config.toml
n_layer = 9
d_model = 96
n_head = 3
n_kv_head = 3
head_dim = 32
qk_norm = false
init_std_up = 0.051
init_std_down = 0.0121
lr = 0.00722
lr_mult_up = 1.5
beta1 = 0.95
schedule = "wsd"
decay_fraction = 0.649
seq_len = 384
doc_mask = true
Each number is 200 + 20 x the weight over its row's rms, rounded and kept within 0 to 999. Layers, rows and columns count from 0. The size before them is the row's rms in percent of the matrix's.

# layer 4 attention output, 96x96, rms 0.248, rows 72-95, columns 0-95
112,191,180,228,218,191,198,222,170,212,219,153,205,190,190,177,202,178,212,191,228,194,194,147,193,200,186,191,208,182,234,189,173,192,219,225,173,245,199,199,181,224,173,223,225,216,174,203,186,224,188,226,182,223,189,207,195,167,200,203,170,203,202,212,166,181,201,231,200,161,212,184,209,182,210,203,164,229,206,204,195,203,238,200,201,225,193,208,177,202,231,205,216,175,227,200,200
105,214,181,186,215,184,175,167,201,190,181,191,197,224,185,187,192,171,219,184,208,170,215,240,206,183,223,195,191,230,208,182,206,229,189,211,175,187,204,180,220,211,196,186,187,197,219,239,226,171,185,201,160,218,239,215,199,205,167,187,201,173,185,237,225,209,175,177,232,195,219,228,197,203,154,190,202,183,207,203,188,193,174,260,226,196,205,199,199,219,194,208,175,191,186,201,206
100,215,206,180,205,198,185,215,158,206,211,249,215,199,223,198,187,199,205,206,194,218,181,208,202,208,171,189,208,220,225,200,185,159,211,210,189,161,173,220,184,192,215,211,199,241,229,201,206,201,205,208,198,161,202,209,176,211,173,210,177,190,179,193,202,174,165,180,198,240,240,178,227,221,216,177,247,216,203,198,195,211,162,190,174,189,174,222,211,218,195,198,167,220,181,198,213
097,170,189,182,174,198,212,231,224,184,213,230,199,226,209,202,205,227,224,192,182,236,203,241,209,208,170,149,205,225,218,208,198,209,218,181,221,180,218,203,177,211,184,216,200,174,217,177,218,210,196,208,230,210,223,234,198,169,227,177,209,197,211,238,159,182,200,197,180,227,210,190,201,177,203,207,204,175,234,195,194,213,193,181,204,256,206,203,207,195,184,233,199,210,201,220,204
094,216,230,157,173,221,205,189,201,214,196,193,193,226,144,189,207,195,221,180,201,190,162,170,214,187,172,198,187,212,218,227,210,226,207,186,202,219,201,223,203,209,158,197,212,188,214,199,226,198,200,211,184,211,193,209,162,173,179,203,176,158,219,204,189,205,204,206,217,222,178,206,181,209,189,198,154,193,172,189,239,196,206,211,263,177,207,199,174,184,199,198,189,202,213,202,181
100,214,198,186,192,175,175,176,236,174,212,200,202,186,178,188,210,169,224,181,184,183,238,184,200,215,227,202,186,194,193,174,202,199,207,160,204,196,181,215,220,216,216,182,218,214,210,189,196,192,195,205,188,207,173,179,227,224,206,208,209,173,165,206,221,183,186,199,182,154,230,190,203,202,208,210,224,174,179,182,194,239,171,194,188,194,215,227,186,226,134,184,203,237,227,202,210
099,224,209,215,201,177,210,204,171,188,217,181,172,187,164,256,168,230,177,206,124,211,215,187,196,220,172,166,181,201,201,226,185,184,186,193,214,208,227,213,200,233,172,180,202,205,233,208,192,204,182,200,176,231,215,202,182,227,209,176,210,208,193,216,203,207,181,184,197,194,206,172,196,217,194,203,183,174,219,186,200,206,188,196,192,163,167,191,179,225,213,191,209,192,210,190,187
092,240,159,209,206,166,182,242,206,169,216,158,225,191,205,231,223,226,213,210,182,178,191,190,219,224,202,199,212,202,224,185,222,203,226,188,195,163,199,185,200,232,196,220,187,207,175,210,210,209,201,210,211,183,145,169,207,191,206,188,223,225,203,218,237,203,184,195,194,217,194,202,169,198,188,236,190,228,184,208,188,210,199,210,229,201,175,215,170,195,176,184,206,203,165,213,208
104,191,148,189,217,225,188,236,189,191,182,210,197,206,180,182,178,160,182,176,224,186,208,188,197,256,213,207,211,182,207,186,176,202,249,219,197,189,201,178,186,170,153,201,193,161,196,178,206,240,215,182,198,175,204,219,204,204,216,211,219,205,178,228,217,236,184,192,192,187,234,221,190,208,192,207,186,209,171,198,212,188,223,180,204,206,204,221,197,176,187,203,170,210,204,185,221
107,175,211,185,188,187,210,222,196,151,187,194,225,231,205,188,203,173,205,197,180,177,233,190,213,176,185,226,197,239,235,184,198,174,186,210,221,211,216,218,210,222,191,195,163,232,211,242,211,162,189,187,175,210,197,199,206,219,221,205,205,198,184,199,228,213,225,185,209,206,212,207,245,230,197,191,178,233,208,201,192,175,194,177,173,192,162,222,241,199,210,191,224,210,179,199,190
098,220,216,188,191,189,227,156,201,203,209,222,244,174,191,210,230,193,196,206,169,179,229,216,190,217,175,225,207,170,183,198,209,210,198,213,203,209,209,241,186,218,195,177,216,209,208,203,168,197,200,193,173,190,193,188,157,225,201,200,218,177,187,166,196,228,182,232,173,195,197,199,216,197,218,209,211,184,207,167,192,230,207,217,215,149,232,153,208,216,223,209,210,213,184,177,207
113,200,218,216,196,182,135,210,200,158,216,216,174,212,202,204,193,213,199,231,207,218,211,205,203,197,224,221,220,167,196,174,171,214,200,213,201,178,215,190,217,209,210,201,213,229,220,179,195,198,196,180,256,189,179,210,199,161,179,179,231,176,203,185,176,215,212,180,191,216,225,205,154,174,225,199,207,204,198,221,184,201,189,227,180,226,240,216,190,183,208,205,189,208,187,209,166
106,213,206,183,187,235,218,177,203,243,206,216,215,166,203,185,217,206,215,201,177,233,182,199,141,174,214,237,159,218,210,213,213,208,206,198,216,215,199,236,204,197,180,233,189,222,218,182,173,218,198,183,241,211,199,169,187,234,197,236,213,211,162,193,195,195,193,185,191,190,192,202,175,215,187,170,184,188,181,175,183,212,183,189,209,192,221,177,206,209,195,169,219,209,209,172,200
088,152,153,187,177,188,206,177,202,190,208,189,204,209,200,206,180,175,195,232,194,183,248,214,157,168,210,177,198,208,224,188,198,207,194,189,231,235,210,193,206,223,203,205,205,218,205,226,159,191,229,220,195,190,258,192,219,201,199,202,222,211,174,208,206,173,208,204,206,161,184,207,193,173,195,192,220,195,190,191,185,196,174,216,209,205,205,194,210,210,223,249,207,183,206,163,201
091,191,198,201,196,172,204,198,213,228,206,197,240,204,209,226,212,165,208,180,225,227,210,236,221,161,177,182,204,175,210,210,232,210,210,215,202,223,189,157,198,171,205,194,236,194,194,225,212,215,219,201,160,202,199,177,197,195,189,221,197,250,207,186,192,186,207,206,173,201,172,216,187,207,215,220,244,187,193,214,155,181,171,184,205,166,192,220,182,207,206,178,179,195,210,225,185
103,186,229,215,140,211,196,222,178,229,186,201,193,249,173,216,220,207,204,213,236,186,224,176,228,186,228,222,212,207,196,170,208,212,192,217,230,177,184,182,204,210,187,197,191,205,191,189,179,171,205,204,209,205,198,204,185,199,178,188,202,231,205,195,197,249,211,212,187,227,183,211,177,203,201,206,187,226,209,164,181,215,200,185,228,194,186,181,191,195,215,145,172,180,218,201,168
095,192,220,177,209,219,186,153,195,182,205,192,209,200,168,158,221,239,190,239,201,201,213,167,166,183,225,191,194,206,181,188,154,222,189,193,174,215,202,182,207,171,200,181,208,230,223,194,208,175,174,193,213,216,197,208,179,207,200,207,187,215,231,181,233,182,188,178,215,190,175,190,188,246,195,178,199,162,227,214,188,201,187,218,228,174,193,183,193,174,205,209,216,233,204,204,202
104,219,195,218,218,206,167,218,210,185,190,183,190,224,218,188,175,184,232,204,237,225,210,197,212,183,227,213,199,193,193,193,192,218,191,176,196,174,187,217,240,207,227,214,187,163,178,191,181,219,209,201,205,180,210,197,224,195,221,191,186,196,219,161,178,183,208,160,178,216,209,229,213,195,239,214,224,229,211,195,170,193,239,174,182,231,217,179,224,199,189,209,241,209,229,220,229
102,216,185,190,191,219,228,248,215,189,178,174,218,195,201,194,195,199,209,174,243,201,192,196,195,219,179,197,182,240,221,182,164,201,185,216,196,202,210,221,186,171,143,187,161,205,226,169,171,210,192,237,185,181,188,207,196,189,186,204,172,170,188,187,226,188,207,228,198,220,171,232,196,202,202,160,204,206,193,189,208,200,216,246,200,195,201,199,189,208,215,197,181,169,198,198,173
102,201,215,211,161,162,208,169,170,191,205,211,187,204,218,212,242,225,192,194,206,201,203,208,188,239,209,231,202,186,218,211,197,210,250,171,223,198,179,188,189,170,207,206,210,194,157,200,177,195,189,186,200,196,178,215,217,222,199,229,184,179,214,156,191,206,196,214,179,176,177,189,218,225,193,194,198,213,218,185,160,191,217,177,173,198,206,148,205,203,214,196,181,175,211,164,181
098,200,233,210,197,184,185,235,220,218,157,235,199,194,220,212,182,197,207,232,182,217,187,182,217,218,214,215,223,241,206,169,221,178,205,178,217,203,166,211,193,210,191,197,180,202,198,201,234,193,201,213,208,186,181,217,195,185,169,207,229,220,209,217,191,195,232,266,209,190,215,205,165,166,192,179,191,203,192,230,215,196,201,194,201,209,197,222,217,210,159,191,213,247,188,208,182
105,158,204,191,200,207,209,205,198,194,160,174,202,213,221,208,182,199,167,189,229,210,230,188,201,216,211,188,181,205,182,154,254,214,212,217,198,220,199,219,177,213,240,218,200,213,201,219,216,206,194,195,146,181,203,181,239,182,217,187,176,220,220,210,214,169,210,218,195,208,153,212,228,204,187,195,208,187,237,191,200,180,227,177,211,175,187,224,208,202,206,205,196,195,188,204,232
094,218,215,191,260,194,185,166,176,228,200,200,207,198,230,193,191,207,172,205,177,196,205,220,218,191,184,236,188,179,213,200,160,195,170,215,161,192,230,194,196,185,199,169,170,204,182,209,161,214,228,186,189,210,211,200,235,193,201,198,198,193,201,200,190,188,176,186,210,187,211,233,189,203,214,202,220,221,182,216,187,206,227,212,190,197,224,177,184,243,216,226,225,164,168,169,210
082,196,203,201,193,205,201,145,191,193,185,249,182,223,163,196,212,201,251,238,225,174,217,185,222,154,205,211,235,186,194,193,214,195,218,190,195,194,206,213,206,194,227,252,202,157,227,211,239,203,177,200,184,182,216,192,189,186,196,204,215,197,207,193,169,204,227,210,204,207,187,175,198,199,197,202,204,209,214,199,190,205,216,191,199,237,211,230,211,180,242,190,186,191,220,192,218